config.toml
head_dim = 32
vocab_size = 5396
norm = "rmsnorm"
norm_eps = 1e-06
qk_norm = true
warmup_steps = 562
batch_tokens = 16384
Each number is 128 + 32 x the weight over its row's rms, rounded and kept within 0 to 255. Layers, rows and columns count from 0. Numbers have three digits each. The size before them is the row's rms in percent of the matrix's.

# down: layer 6 MLP down (transposed), 256x64, rms 0.239, rows 83-182, columns 0-63
# up: layer 6 MLP up, 256x64, rms 0.255, rows 84-183, columns 0-63
down83 116:158125141172167118122129156140088095108144116113168121097162097099066163132163116182164094152157177071098119161134235166086127137123139124156125178133169152176111146125157128097084151153123162
up84 107:139090088173097118076134091165154088105115062119108082181155077140130092160096093120171113142202067204144134119097128181109099121136128126150123126135204116092098118127135128115111106151128126
down84 108:074146180140108129131114178130153071072079150146147196124179099135125097093084101166109145151167125139144167146157062155108130095190137186106113110158117140126142102155154136109201105137152141
up85 091:153113088139084140105122105121153108182141102154081109121099118182112131123121136057136095142125159137190165172117159141124112136120187135197119132131119096065159181157091105052143113196142146
down85 093:148115112141172114124167074141097098188119134143081161100107110136153090146039076176179147092116173112071117114082103164142159138128126143112080073156132158084194100107132115117111128127148121
up86 089:157126161140113110081148115113149122164121180143090102158125212181121132080140128120084116119091172147070106083078127172093112094162148118151151147125129184138113133160148146080194162138182089
down86 092:170129100150115174142162115073087097146159169150162096178080101140154100135133123133152126053087125174148095128116132140147089140116212070164158142143129162117142140122159123165061163175093129
up87 094:162114133154165143137192147175134142098149103158145110082116069127099144150118140189082099139125128115163129152122123148129097181093170123142111199129133182125092132148146082179058059169092127
down87 097:107131187138180141127119119136146135071136106150189104151118143188156189108101150073120166138142161114116144115122175081068090137160151148143104081133092134124070135171081113079076140141093173
up88 111:140183151091132076092134102133150101141154046090156096151125195107115136147148127118088096151195083173145134131155102165149126134188154126124194091144155102141134097186079116130158165120145148
down88 110:175149088096168101090106103136096147152207118088132153121180122154133103089125081129131132085126115148067126145073126177134114125123093109105075172161083160080137167130156103179101135114188168
up89 110:160117123152164052163147170193078114192130102162112122135190094088138174102165109151124131148130106164156084114085140157126061094115121150200155138156142137118148160126145153143093166113109097
down89 113:109147178151142182108114158113088123163089106119120104137134066171161117155112129136145158186074063126133144098106109140101153111093110152170063121149168106138145100216125149125152117088159195
up90 121:138103086143155160135135159117178121156149161133046115197087141086096137075081089141106107083117178186151120216119148126089100129114124154173150170127160133134121123128137075127091117152105148
down90 128:174100073098101118119123099140121121165139117069105080116164138130126164148119114102081155206120119138119165166156069145147083139160110072126173130110075106129130150129123066161166203104156094
up91 123:137072153126069089149130154195142119139132078128119112187095158093089130145113107108147073185141082129128187138154144187142137126196139121149149092127162142135106122129110120097153159207160085
down91 121:193151111149128183143109120083105112146132132125084162088101154079161150122146183117060130044125145106125114137135141128198120091185172075102150129163108099114101142133126169155094185134146147
up92 105:148117086078127080049140084156125085139125121150138138133154076179173141163140158135104061173105112163184093155165129212128111117147158104163174127145138157153115149166107117128175115105109147
down92 116:188137088111094134109093159169074139134109130135122039095122141126137113103087139163077147145138112103141169139172207134132140099120148120171138145108114098116188114067152106182097142137113057
up93 101:146162144086128168163169140135145112178131052137108090162115127105137159044145165114143113178148080149144171179177148151121114052106137119148148128153157145200140168108106141169144158137103125
down93 111:088106126143137126151129154156119116142203102108107117112188098051154072098141187099179140105151078163122124121139143127081132099131130097111113118161052168162089136123163191131182148132093135
up94 098:158141104140119054127105095148129128116154098103125101154055175182163155139171089071089080190056115146114107125143161171164119103115078132144140135126140118140125117076090101147189156155136120
down94 105:105146135122106066139165143066185194153083094114146166092117128167105130121172153099150154176129109100135138123114106103155159186146125138099121165071113132096082183187104191113107121107167143
up95 118:143131102136144096060147117109125062161102098113084125134147120130107156087150144135171119143116170207137140070152149210172110081158153171131147089130099131164114190123126133127199107141106100
down95 115:129104102110067164109150142120113085092133160129104156138078069136098124140149107102059168110188181127071141117134136146058152139154141172152167183137153083079164172113129138117138072104134141
up96 095:143123106146062169116225130147125145121123142141127064186134159140154141155096149133141108073119115154117179158092151125119124088121182189148139133113081116195102154140096153174096084131137171
down96 103:100194173175124163156116092150127142073096157103145148187135119139080089123125155164102105097140143110146074152110158113102046087147121142085190142133103106140105182126131161103092108127129196
up97 104:124132118131154096118201157102110045112094124135154082122137188165130147125153152124128140215119144154153084139090125170169115045119190115153142182117160120141111139112103079146128142132095153
down97 106:096142115093063113127120157148066137120103124135046138139148132164132129086129131146152114110163112193111144177142104139124114121155185092093177139111090090108109060083110102072077111144123066
up98 087:119158194128103138150108132157178134166101133198115055164119159175169148150142127145054105121197113143120059164092165144128148089148166137149112102134160121116131188137097146156135085135147129
down98 095:135131068137154158118148209153151137115113104084186133135123151147150125135147175094183090114097157069118178121125114158150119183099143145066146172143074090109123076091122142146135131103126202
up99 108:119078139102130164131134146154157096122067102127081155117080160130148110101143122100069110138145142183186170180169148124067049062139121147142174130122177161122164133174121104082123124139129115
down99 110:077118153122127115095146078130119100136180164128135120125108100100152117094060084175088139131116154078183084109114170142119131111207072161146062102123088198153124110143138140119095131159163116
up100 109:166160136090145124075125114057116150149125061163140128097123182157073184113148119154111074181086142124087118076135144166124103165137117197143140147116084118101169099114109108160124085160095150
down100 116:151137118112086155086129113115118172157137119148168202113078143128159159139143137128142127143101106083153103178093136155135108228086183103084142139117140049085103101086121155139168152093154115
up101 032:212109107188123114110155161133157085167124099116159097144085201155137128139098113093144079155149120179112084100150147175144069090133132179165151138078154137116087175133115149122124117173088115
down101 025:141104172092171158099066114160108141057107167150140104129060090111139103130180162162110163100127078063078138167175113152130148110179098102102132108135119090135143135145117137067100115092164121
up102 118:149147127099165117135155163089156111112102166174150113163114103204088113091089190166178126124146113153195110132138139131099124140126184113163180116119159123164075183156101073163121079145101115
down102 116:159089139181160125109106129127109120120197090182171115121169143106124184148060130128154087136111083098130148150116119126161075147081085145122092160095175159113146122083181137084109119147067177
up103 116:127104124113085133158107105095171113131117177075146117147080203110182118071154094110093105115206092189093119152170131118119086139164146119159169166119162099136133179158114099145155122154168106
down103 116:166132097121127122105201140169101168148091145037098144121110145150091132149161112093119140138114072118145083100079124099128096101065113109117111116180106076123118182114086128129072127100115064
up104 102:146104113162111111132115114198160144165057082135079098110154183119103121099167112130110067116137138160157120136116138096107099112112079128145134178119106188089067171148156155087079088145127181
down104 107:086121120203153106114089142119147138119069132122127153076152121151175119114096130104131132114127118137147142209108149176167211121077121083114157159110108123160075134113150153176167114114207128
up105 102:119099086124123067121122086089151101150123120160144099180142183159154121131138153099119119176140109124146072094098226124053126095114112150165136133086171146084103165132184148090144137120114083
down105 105:192164078123076139164111154055121125140131094084097143150130105135132107126140091127103139116147107020104146119173155109152130157128109131118163072164122170169107097115160148201122175112121143
up106 093:172169137111099182104092128192125151149138173067091116090108130073160113097107084105112123118143151176128122113112164132172127132143122101176202130084150113164150165181117064124095159130109080
down106 098:079141117160164130123136142124145153159134168193192091145085143146156174132134099118147167036118180139098153135145125154118160098148098109124133083124079067163163132153185169178143118097124100
up107 105:206130109089099133158165101103121143144124129115101130150146181168101106135140156184160102190101144144125101067132142111103083073154143156151204157090069147168152130173133097093112091107130160
down107 113:172138137120098089140113158026111171153121106138062120098101113142114108128134047098136125166176128142135106087103179099120129090153214149104122124111117133192148094153141128132112112110165163
up108 094:141097123098100190129163166143195132143096124141095089105172145113094185109119110117122120042089163134190149147184155186090121109096135141159167165147189169147105100122118120127128118145165154
down108 092:141153088116108068139136128136090111123103120115146216139161113115096158102117102123107113141086110046104149098147154095190179167139151096157094087137160166134076093170125163163148132186096107
up109 113:138128067109058105099118122161182109106095071145104092170064180134210107137167118163097115090135111160107133089169171144147123073100082110128155142123146147129149111155083115138108174130151119
down109 104:118088140095135061141148116097115108118100128184157172086149142171126134090131135071176132073157120100134092096104104115172123101188153099098124165175118149107104103158102067072162141061154140
up110 112:152135097153102127151139170149159078156142156075089087112125116146136144153163079139084135098148106158123166088175200153192121114099099141137175102117141145176091115156094071169143053137155143
down110 110:084178125156143199094105108094140099101143145120166190153147173124147141120156157105144110105067117139122123140176140164115070163137134141115122131161165073122104132133139156197127230168112138
up111 101:196113146119138129136137098150123105162111093101140096171113087122162133112135176129116101088113101116060177137113103211206144136112075177131138122148117166151133125106093088172097056155115151
down111 101:077082137130085097097123151106149130167107110145154102115172094137116157124185142111164141125076096153130088102176171088098110183116113092065099124107175191153104150117104145102106187108076172
up112 092:157133094109132093152164141131132056127160140092096095135099102093146104148099135120166046164091070126077186141170095128124132127201114152125131131152152156155122158189113144076125086176157150
down112 098:079115096149141153168150137143100169123142136152112119100108100172165120161121109116118132177066111098124118112124082146130102090083084099063051085134115117098136096121134054141134087220142125
up113 136:146137126112164162163150121116112078182069146117087083190111150116094125123084138141113103164122125141130126116111089181187131095124103195159143138138117071203146143100082135160109063120151084
down113 137:154156119090144113108098114147102125092118178164127125133067115123113088103165073117093090158146105154075106153085144106126146119130157170113135170170143107068150169125218127164073187163099151
up114 023:214122124140169133136165144058144098165095124092102076192121154137133111112090155120115089138134142191147142087140192149143089133141108151182147156098121147137087150193125145119175115167128088
down114 017:167167161167120156172089091098165129144179171112169098146133070063117101087105163093090155137089125137154140165148112091088156164169105126087082103165082105150145118098160089120122088145108172
up115 109:133094075119113122139130069104178131134091179147124119144045173125116121118107148058110061171111111117158149092123174123151066119142120109124174134067121134122136079130097147116061162156120093
down115 111:064148166133120108114153184080137183148152082112121163095134129128142121102138112138137195136152096151102106126066073156100098111049081146153144128113096145122127205145117172102182092128157132
up116 115:173177127121122152109154121157160073138070113117091132184126134150113165101072150163207103092133136127190098164097155125111099135124163132133156114146182172180140180110131095176101111164083140
down116 107:134187149106156126152154066080097132146112155122103088118107139181068153138114168091134073102187151140088189095153155153122129122139106193084169137158131125091144130153176171066155118128105134
up117 107:148185121169067114083147151101159078128133161142154104194098159108098158094111157130187127131097126108164119140142161184120110154163120129161123141133187114114034180147116073136136146160145099
down117 101:162040128064121143138109134150060136095195088104119100175136125116099087088094140092097118157143140124119110131060136110115162073124140136162150158095072142122186142103121065130132145123153110
up118 093:174159138123090135132118130065135127133108138120152114097108088139143169116167089159122094066176123164160142132066098101127087061106123035122159156174134137151118133117104154114109106212133162
down118 097:133107119115079178093145188096101198162093088125139144140112129101113125188105135158183175113071154156125154128105099130124108174175118099103159099112129105114137096095190205093119119145087147
up119 114:138141103156132107142123136137114067150082136168119101130096125172140083099102144224085122148152118164125132097122134144198123049113084112121142128052082174127128128105143118142085120185093165
down119 107:184080079096111111095161154110088127147151105056100141092143115171074110096176110148123126119108099183122156178126089124138110133111185126110120138184096133142123080168112123079061189127110134
up120 143:170102073075146160091117091118177059087105090095127126156124146167190089054102139107108122157149156128142118144127150140146063106163103105128196168130108154098107149172084150115151127157136118
down120 118:195125116143167113110107125144163169149114150141114173077158160133118111074146097144122245165170112107094098132098143099114113057165184099149127102129116142121130146142153101098125089152179100
up121 028:208144107153130126089184166073148089172079078098096092175079150176169178116096139141117090133120114163149092115158166172130116094154112165182166149096139142128082147125102115122120134164136117
down121 024:102095191103114095110119164093170082107122172143140122180128178172099172119080135157099174072120097059122151098116191145126184165137097130128133078105153128115161122144148149109122131188172133
up122 033:211102122142110124145204125123137079168139092078142105159104155140156148080110166111141090176143126170140146099172154193136113103133087184145150175072138147152115185118130129146124154181137136
down122 033:134142093145164102147125145157080189055142128139150137093136115090140106127159135096109116146076180042087149152109094105089133126121104118134115087175123163162118148099165157089141212111117181
up123 108:152118090166109136145189197076152142180103116145104112103178118183112116116077170080147125120091110132130111126184124183180095101138156143166196104089112109129107083121188134109125157120104118
down123 105:082119127083070164141135156108094121095062154110131118136142156089161124110138086132155134096139199118175074151107113114170170100149165114165116118130130184086103103126147176170091138040141135
up124 103:168059097151140134148112077142107089147095139152090114207090176144117110123133153098115106158167173118179120079125163134158055133116065156164116118130127173095081110083139137103163090136118145
down124 099:116078133137172112137120162106172125157115136100150188147095117117120158211148105164152147132158139113110104169094078073126148134110093202089120113138097124151175098105201115124117114178133197
up125 100:112122139134097071086111093141134043123097156133139134119121115117166165113035103105097121144084133126145108136128177189134120116108133138164169122165107149115090198160124092137156043164140146
down125 100:064124136120139143095125156100144187083124139076102109148163170145126089150131135089193187142122114112080181122099126158109137136110127161149083129157091131120132092112163067177187151048129118
up126 098:139110082123138116086171088132114077144156131143110052118146098139182087131124103112148123137130114157078061104205139182088165160207118137149151109129173161135148124142189160102106139157131124
down126 095:163137109135096118107130130141070101133151120112119163104140089184154129109097138102168091181043124128154119121101126126215149131140135145066128131161128165211163091094135114091163145179088143
up127 032:198092124149116091125186127116147086153115061127105055134136136125135180121096104155142097170138119203160130111146206177111081098148138143165179117079156127101122151159137118128132135180129130
down127 023:071136135165068154176107156117149089155188157156144138155083178071104147173119135178091122123146114161117108084091111109076105175146135104112195114157114091173127117122102121151115076181131123
up128 110:136125157122109074143118086116134104148045074149090079105163158128172163134135106166111053109103145111167113134127115153168137133219115104170135132158139151125151094106093169119093122192118091
down128 115:123120125146124119082117134146150124108125170170167094181107127143092167116118112128129175170093123189124125119070091146086103106053110133118146162082073134162111155123206119087116156105153209
up129 121:140119136164102178083151130134114101083149078096127100114099142102164138119182111112087101070139084143144141091091162111145056070132063145169175091112099131195138151169119125130117143163111078
down129 118:133141108146190138140149143095142145084123148133143110099144115142195168142132086030128143111076129085089163163157160141097120100085127106081141136151130105191096171132135071157198140116118093
up130 109:148080071109148139143152099146159166139100129156193081136157078187075148139131124122101117102161107185150118112130100162220123136114100154180158133146109114074104113192090138153120171127124115
down130 115:044129115103173109149130166077134090084120173139106094172127152079128149183171104122181104117107108077144167119175090126127104110152156128055114137159139104135144098098143121111122099174187090
up131 104:131123099111128100152141121112155118194104151098065115092117074176135133114147089173131117141122121145188113051160155156138096058136151143145172104135139065149124096138071165177154148169174109
down131 108:082147144128169160151065106092081159101115135142139177114130019130145116145124112134097137066169087158169085138126160138147160131129129113151143100094150038133155156111102106128136133114080162
up132 094:111142108180146183143202108137098145154137164115162117142101112138130186117096183138125109134130195197132196156142130125087124122168153158143117155159158126117020150150140133122162138146159142
down132 090:021129170142136098150148061156048146145099110185121127156123156167155132156111148161150129163136125138129057148164149163183138129097151174124139126137142123102172153069125106106104137137121094
up133 104:176089121141092102112167122162161148176042105149164105137135114120175137129138123132090100146082132130188147101144159155189142065113117073128137154096091130134123142111118062142070148130057122
down133 104:144153097165146114110105183153172187117140124126134044119154131111117147101116186172065151084123106135089152099094107148158115116123155106131134159172067157098150109165159154090115203109138178
up134 035:160085135153168126161144117096149104156117117136120084187108163106132151044102129149125073143149105165116163110185180188139084099153110185163154115078161173129126123136128144148101056161140118
down134 029:156143108115053112064122112176126160116120074107076146104170169113180154147130165111105136206085106149097119093136095151099170128103100099170189149099123089138107132064131113153125122161140155
up135 038:191122127142125156092183125067119080140109126098108077172140136127150196095122161135107062160158133185109147099147150183143103094192134135160180143077147181115106142168119117117134142156159121
down135 026:161169131077152116164106126115125166168103141102126113128137126147140174149146122187067122129052161079134043174101188103117118175170124128115162098151082077125102093120107172140140147089141120
up136 115:166063117154132104167097122143132132119115137100102120082117146155131097118151141116126124138193070156103139104156168139162045078153109181153153116102128097172146109097186076139206146139075120
down136 106:136150083144168243081096090154090129123162141125102089052170119172144123153174106121130128119144180120135083107107146137139144131114140129113172089122161101077145093174137177162152124139129160
up137 117:158166134100113093074116142129165090151157136064140129153053131136173133118136189164098066148146079138116092134120166150156112133117141153144159085143190179203108129139126142069172115137145111
down137 112:058179082130075146125145193137164137085100121161157100154165139123093139087096167107128193183140114128088152104078098123077122127083135131156143118127124200099104134068120095108133152145099129
up138 119:141158093117097145115092123098104096078120179151083053100084152167123121051167118106104103088126131182104088140138139141180093103093117182136146133152114119178087112104106123134145082197114134
down138 121:135138082075049137089139135139136123080102073100091134137144127119158166143130140121085181096124143118094100112165122083049116123084123122155124142127079126112125094057102183101170146144071163
up139 101:133094079129131066134132126138110123090101136087117118109163123165164108058139120138110084124198133177120118070124118145129120067088119111143134115143139191119150139186214084093086171146100136
down139 101:108099136162109171118161110100127062115127131125154127180117114094136187155093147141140070180074149044116143080157099118140172175127107120123156135120192165127184097113135142187142144094128163
up140 108:165059160165089101114120070168138143145058136137075107148116155165176130104123111107129123179124115126135128119138185140146149149122154135181163110097083141112175130070113152171155054164124079
down140 110:146116202120104114127107121124102121139086139166103103097139113133080132074169140050126132109132160088132121153048149106090099095127145104064145129092130099141059085098113163094157101167079099
up141 091:218134148087061140156121059164085108161148130109123114115113132162141149145173116151141118127129097148161123090126137176136135081142063102154148096133078132171101116103136072116149071117079076
down141 092:185072083138164183082124099104123131072145144141076175159106121120151114189161151098171118091110113098132156119130092116062105109109146119119087122147089121127088158109166175179139163124095189
up142 106:138111076124105151071181132103166136171101136143146115191167138137159096060110131086126109184114116139147163117052121112109101127165120111173120147095093116130091145083109070138180097129059132
down142 099:083105163149127106120118139112164170068162162124090142095095149110148137192127173125175101125190127145131149154119101090170091141113186095058101147184119072096101162170118073095130129116129132
up143 100:126121160121105115131209191161184051129097149143179112168159135192115135079094154123166122138095140155151079145070118161125110073109168169174122168125110116164131151164113114100137129122128150
down143 096:103093129121096122128096075042086152168159112079099154142108122108144141139152114130088128144106086072087153090153177101139132150102098123072128082065130195145108133106143160140164126108086071
up144 103:184093122093178103118125109113138101103093154102142145179076212133134131084083100110144124149114133136184184170138134122131120131174098085142160219126139161122080163173125151137161108120089120
down144 108:164112110139097066118094081126100170104102153123124145129139170139135100094134176192109244132151131067108106124141147121126092043116170111094135150122136151147154153151175112105127092099129134
up145 032:190105099188162103084166106068122131138129089094125083174095132142146109079107157120149065154145078150127155129098171154125112094179101151160137118095153160116110161167099094132132099179072094
down145 024:124156135159114071144090145132151104124139139146195133141115128042120124165163195075155128110115157113080121140103122068150109096117131105157115113080120119095156163115175111193067102124120197
up146 122:134103136192137131127137135167181122188138180144100103124097106148164126118137140129155074169110154162152156070165158124089069075125212107131176115108147132148153167080140114058143107120105108
down146 118:080130082171120145101181149128141093092113091126134101183056149070168157118083140172151089178116156103165119176091163098117171184105137107141128147096112121149139138119153187111107161106082156
up147 093:107146158152161160142160081138167067135098148113140094135170132137082083117112177096198081087158133175152146149164103131119128146144129131150137165151148128076065096147199104128173176114140179
down147 095:077118136121129095093114176112158142110119153138106113146180119089163131097081106114126153129112154049124191061191094119103098102138138146093099097125191101099107103153106122120161170186133189
up148 101:151137124108118098089150151106157113125103197134118113122102159163127221115128178086143109100139160141147214099168171147096082071116108092184121125055135081121154164130128149136154116122128120
down148 102:117068168159212102169103156128139107118119098163192189142090111154099066148143188098138136124095153155109142157075093145143109135087100149093116165100119165133164158165137091139138166140137167
up149 102:118093105167153137112110087116148116189078127167161122098125128166143123101083104077093097134131149148135138073049141134174068127121123098171118158168139103101129216070105088143137150148092120
down149 100:157109126162149112188118143097144205148175120036094111109122140179163130120149135157191116101148135185173121162102126136105132205132157094107096181133092130112140100130152154140136101081127098
up150 038:194102099132128095102174162108158090184109107107109060133101162160100154066093135144187094123165137142161151127129152140130073130155126176168166165110165169151073124164122123126081156173108123
down150 037:143124102119133185159120112144147119098131138146096127149144046140177109152137101159139142192171161146121104175177108078111096146156122045118138105117114106134090128188082186196146126155141091
up151 118:135120133167129131103099101117151072087141134108118122140150153105144147142129115138149122147073073164177159063122136173126126173205143194109205167113150143130125118174105123168214129140143092
down151 117:161171129089117091137144091102121134080132104091091171101134100175118133153155130134175035132134166124177137084116092096152081132164110123153136117167181098040126128108143115079090126090156130
up152 111:163107067198118117149114121174167131116069091146057109156130174148206107119129151122112121154105061134110110114114147141137146142120157130168177175109138098160125161075157095124157066127142096
down152 110:150105117121138143120139150099093139117101120150032089133100120198135009108137122102076140122136174146107133173104115187115127144148085073108151112138112130130120116087134153104145175106160090
up153 104:145078131120088103130136087152105130084096068147096081127162090117088157152097089104108096163106072136177126080164106159131136098136090183137192113110147144130162127163131139149136038133089093
down153 105:112131105146136081095122122138125073121155191139158123166157101163141103118065141085152087154107132103055137162166084181139087114102137122108072154137140091140136094203123150114108188116116188
up154 125:146143125070135101122192137097168087135146131132122130130112125141138222135104166088108086127091126142123185137099192158128117140121153133138156171111134187149071126064118148084150154198131081
down154 128:137129143095095130147083137159082101100128180078121168116115112112078121199107105160069120119130100090160059108113182118108088102132169083104138137143090179096124121072186115167149116165105108
up155 037:172117174142135144127119086118143102137117093095150101169100164160164128056135147149126085174128097160131126109133143172133081114164126178210150166109165164108052172158152111135094116186099145
down155 034:131117167142061146103163134106159118143121140110125205075147150073073116144118045115156079147182125153135124196104105128125091136156149091144129126138137168118088142174117123189095137152128075
up156 093:112112173193170127176172108149173081085080101128130087114117180122120165106049140098157146094080176169128111136213112145085121135125083117168122133118140114095098098102116127106155097131139116
down156 087:152117111104125097106093147095146172120138135127100183169082122184136113173167154154109149206149064109146157141122120145127200146108099157030149096123123119183093105087122141105116102143101143
up157 106:143090108155116132083123158165128137169103088074128117196169104078143161151154163121129080165141130144197120072174115143121093131207127177124158081171112131138145132170145119086137113147149074
down157 108:075124122106088140132176116084117074122081108122162145090141144164130090123142132126120203131188118128140109125109128126098074173138175105120136142060081170099069153135093145137124141066190089
up158 110:174137142135159177194166173085146078112116157169121124142104118160149164126092182166098090112093170190132125135110151179152141162126146182140127163145093136151075119136088073180159096132133156
down158 109:163136156192206109141095116134136119138077127123123189077145140116115130133156145119097155116132117139152113165038194064163161111140143132122061147158156100113157124144107178128149100099124181
up159 098:148107076150151143077088089174141113095082171075156132108056125111143171100106105145137118145120147136131077094119159108127099081183054145157189115121117183117125131091109171180132113131163134
down159 099:106098140147193159146160112087133161198174146130151141125146119145112142119107132130146163162146129127114132208125115126118180123154192110116097159115130181139168154133202131178068083146131200
up160 109:154133087069078152145124139088140117144084165137074102207092151132151129073134117116149126149146179132193144108202153119124133130158118117145122142115160124092108131089132086092122085189063164
down160 099:145102091100113162111140160174101133118119125145164147168079101098119098143131111146055197161078143134088154050093114097098141175135112139158052118168055119130124150127111128137135129153074109
up161 113:222154107099131117075158108088104068103093169135168088126087153096099166116116132098113110151163087133114095130105128152197135150135114170152129200140097119135144112130113074135145079114066120
down161 115:088108150045187109157104109166112142071079136092140123124116147144144107125147170083217115154168125143184115113117146143171137102125136136081130137145169087099132107084105085153109132064091145
up162 099:151139082107159179119186166122129123139134141089152085121056114182188078109104189167159091123110102138130136155117127170137130111096146115138144109132156205177160140131155067107098132147171086
down162 102:042101095054137097106096115118119152114154155147122100160110151135161142122181114109068211039088167160079136120152128131117098118136128104107106128152072130103101133088144093133115113132131095
up163 097:124100178089150127151152143144086154135113119071155113134069089158162172122157136145121088127168121144117123063097203114151134098103137160163110111144128107184157104153156147111079052141202103
down163 098:124132115172175200131152112155178094143119148127137123176133126115099153111117128152110180119149081111121116160140149065108138151123112155117046084105082100111181191089092145150203142148119083
up164 114:158137116178136196128138125164175122186144096151066110156181156155115103118159102151130120156103138156160107130079146168163109132098171141187179128148127147183062179117108153067117164134114120
down164 114:202120159161122129107093092156134137174090082157158122117186101131125082116135063124187112163115193112098113110086108129162137139168146129163100097099122108071112084192164164110171134140112108
up165 025:201139120155121111100179138085139083136121100112108100180097147146156170078149131095152087104119134161162111109118176177137060087166088216163151138085146173126117124130131116117110106174116100
down165 022:105144095071092194083128130168127141151106086125050144154085135101143161099185115137128101083120071187172128140142177090163145160112125110108145067089095137129122130141127137142093144152061130
up166 140:145077078081185110087139115123146120138105153099120129121130192150178170119143149153039096119161170177118089079165132149128065086114157146142160182101097151090167138154114115115136105140150148
down166 143:169180097112101187150147090106120138164143115146105117060102091137115143138126145060151179156077129063162136188099160123155149124080185138129140124084148161142124124160141111150151064109127073
up167 090:167099137132151187145153138157129069103131161127136068143073135100154125090143101138112113079089125166167088119167121119140163133131144169160131192138112099121089195140197082140070157115140072
down167 095:091182117117180110057115138109077113125098161155120108112119107143187118096160130106120135112100149075086161106114123118148133132129141041127139091195126156134117084095097142140091175146157045
up168 121:148145169109101129168179170098167080164178100115142112178119107122160178115159132154163076133097107139155160073119172119116133142116082118136174111066124196179099140060173129128144108143127107
down168 130:200123117076122182117144129190075185079125082134139137099105124140123190103141160159106109154126185122106168085081162156158132190125143119113102131071151078123139108161152102110121171154145136
up169 092:156073051152097096102119062135140072148138144167138054125154133130147159133124148098056122145126132164078121115088193119087123106126159136167100150132123077141108197154144110128149142138173132
down169 090:145126146148123100140097102138074075138105165091152132150114138138068090063130130125128116126036212070178099119116117155114060077158109149106172171138144120097159141103108126112103124148108129
up170 117:141082179115129164115175097152110088146067142170100127130117201146135121057156098103047095106147070153183109119149133137118107058114115135148163167156104131127141094143134133110140149133096074
down170 116:098130096110068088114122158113131116122124149096126156143156163211069180141145136098196140153155135131068158113132123111123102090158160121128142113113119127119132068100110126201206144157076167
up171 046:221112119155120111113177163138176099156122134153093092175122184123167137069115166111151078128138101188164184084122165145164086087172133140167161120120161124106136133108140130105098150169099137
down171 048:100092127136114135124155080170163111126148133145168166144111075075131162136114105076115145180112136099172116109115141098133103105128171141107121144079179139117128052086169068104126194177153191
up172 095:138129195102099112113140143186091152151111141087079140103143098074147084127082159170091098202121127146118082149054132143121072139125145121173150151121167121154076096164155130161102111142083104
down172 102:087134142162079101073105185151141194155115152152162175132125118148170133140123170072069217168124147127132138134094144139106110089154108113136148118103156070115134119150067171110147143118130187
up173 113:173100133146137124093125100112156102162127102107154116169125154179135180119129204086151106108123134132101096123132127206134123180176081144135225136057123136128107120109096100184093156150117139
down173 119:085121121127127122130104177129201083143160144117145136110201138160125088154108117141196114120123150181191156120113081133075086081140145126086132155115136093131188121155099201176114095134107114
up174 102:163128125195070074127105105144104068100074186072141090119123129148091097106134174133111109154126098128099125118125102151189138110160131114160171109124162152087079139081113119149207077133124142
down174 101:171162151117120156184111136155138178102061133110103103125152205113097122135148159167148150130140145096137028116131125100105092110199126169126112112109118096146129173118110133092175082093108177
up175 096:144150082072096162144133117084134136132106167103124137106132169126096157070155091111055094150111143193186113158107107154139055145114115111152110088104132180085114141187070114158090140146131114
down175 099:107146091123111147139089103124096141081121144105168127105117106141101126128110086065170153101103099096157158128154152161138114158094055156079136114134184097139129141045190138213159126102088128
up176 109:108132088112089127077138077112170059179096095143114087141135127091196100087089131159131110090117098119179170121188093193112127116200115156162119166111134130115113132153141134078101107147114133
down176 107:139103148121139123126109110151125178126137151124118124117155095106158070129166137100118097161097097134081159092127040108126034137174133144136063123157150109128232128142087134110129154085129162
up177 114:201145129064094124082191149101121125127095091151096103154088174095114149164155149122147110150108105155155115141113111156155148142140085115168143107156121115096069201065109136122065070123116142
down177 110:139109165145128142090117115073085143112117106106163192189141170074114118079154105102152130089126086110189085094090149091113159146091122100098154122128090140154110140138162208117082092131136184
up178 077:129172132117110090135112138131132080170160101096100125118118150139113183050175178136120106194108138154106206148141152193129133140153129109135235115139146116134132135152117101134127152188162145
down178 078:091163129123150115165136153116186104061127130064130128138147152156109079140098190096089111168188116163168140123128137133140134119198157190116069099153137160137145120114168129173205119110139139
up179 109:154056152133103145135150124118105122108103111096157090157182090165077163127128075092125096086178115148107108158101134125125135063122193129134180165061130115098098136175122137170092096188116113
down179 112:074113187083108110144154147074129128126110098162213151165127093090095160117076176142116127104089117113140117121134116097148119125096076117103143086090138131148052129079138161141140067153141185
up180 126:112082124158165136114134096111134125120127150109146092116137216089146096062118094174134098104122084223162121119167108135136128077150131136207134111118101101091148126143074134121158095161171096
down180 127:187184070082154130127137103096059107196097143133095095099136128140103140133163131139140112160152169114123157099171150075120084158173202086125108130094133132091098118144128134145066104161121086
up181 119:150091108148136080094121149136127124105132170074168132146133162125148129108198126109097084130152115149085115124138138153136126100120134175152202128124151141072106147128166021200182153138139086
down181 121:196138116074085116137159093159149129141150119075121131122136064135133134101127112124106109125193128058117194105107139119163128130120078119092139108128143110136114104166129146121108255089112137
up182 110:154117155119187155153185149156116149156136071150115143097154147109103120124129107106091104104124123193071112047139165145134056139110111166165133186142120157098138151156133143062155082159081148
down182 112:078134160156160125079125174114117150163097127162135138120098145134183137108087093103146140157111119147105096162079136121078148190133098107159131058095152088138166152180070159147201171099152148
up183 113:176106127028154099180153163170196154093121139090129119149126119153109164043140115188134111165147114116100142144147110121094053123137150139136151166114119093173127148098142099108086140121102137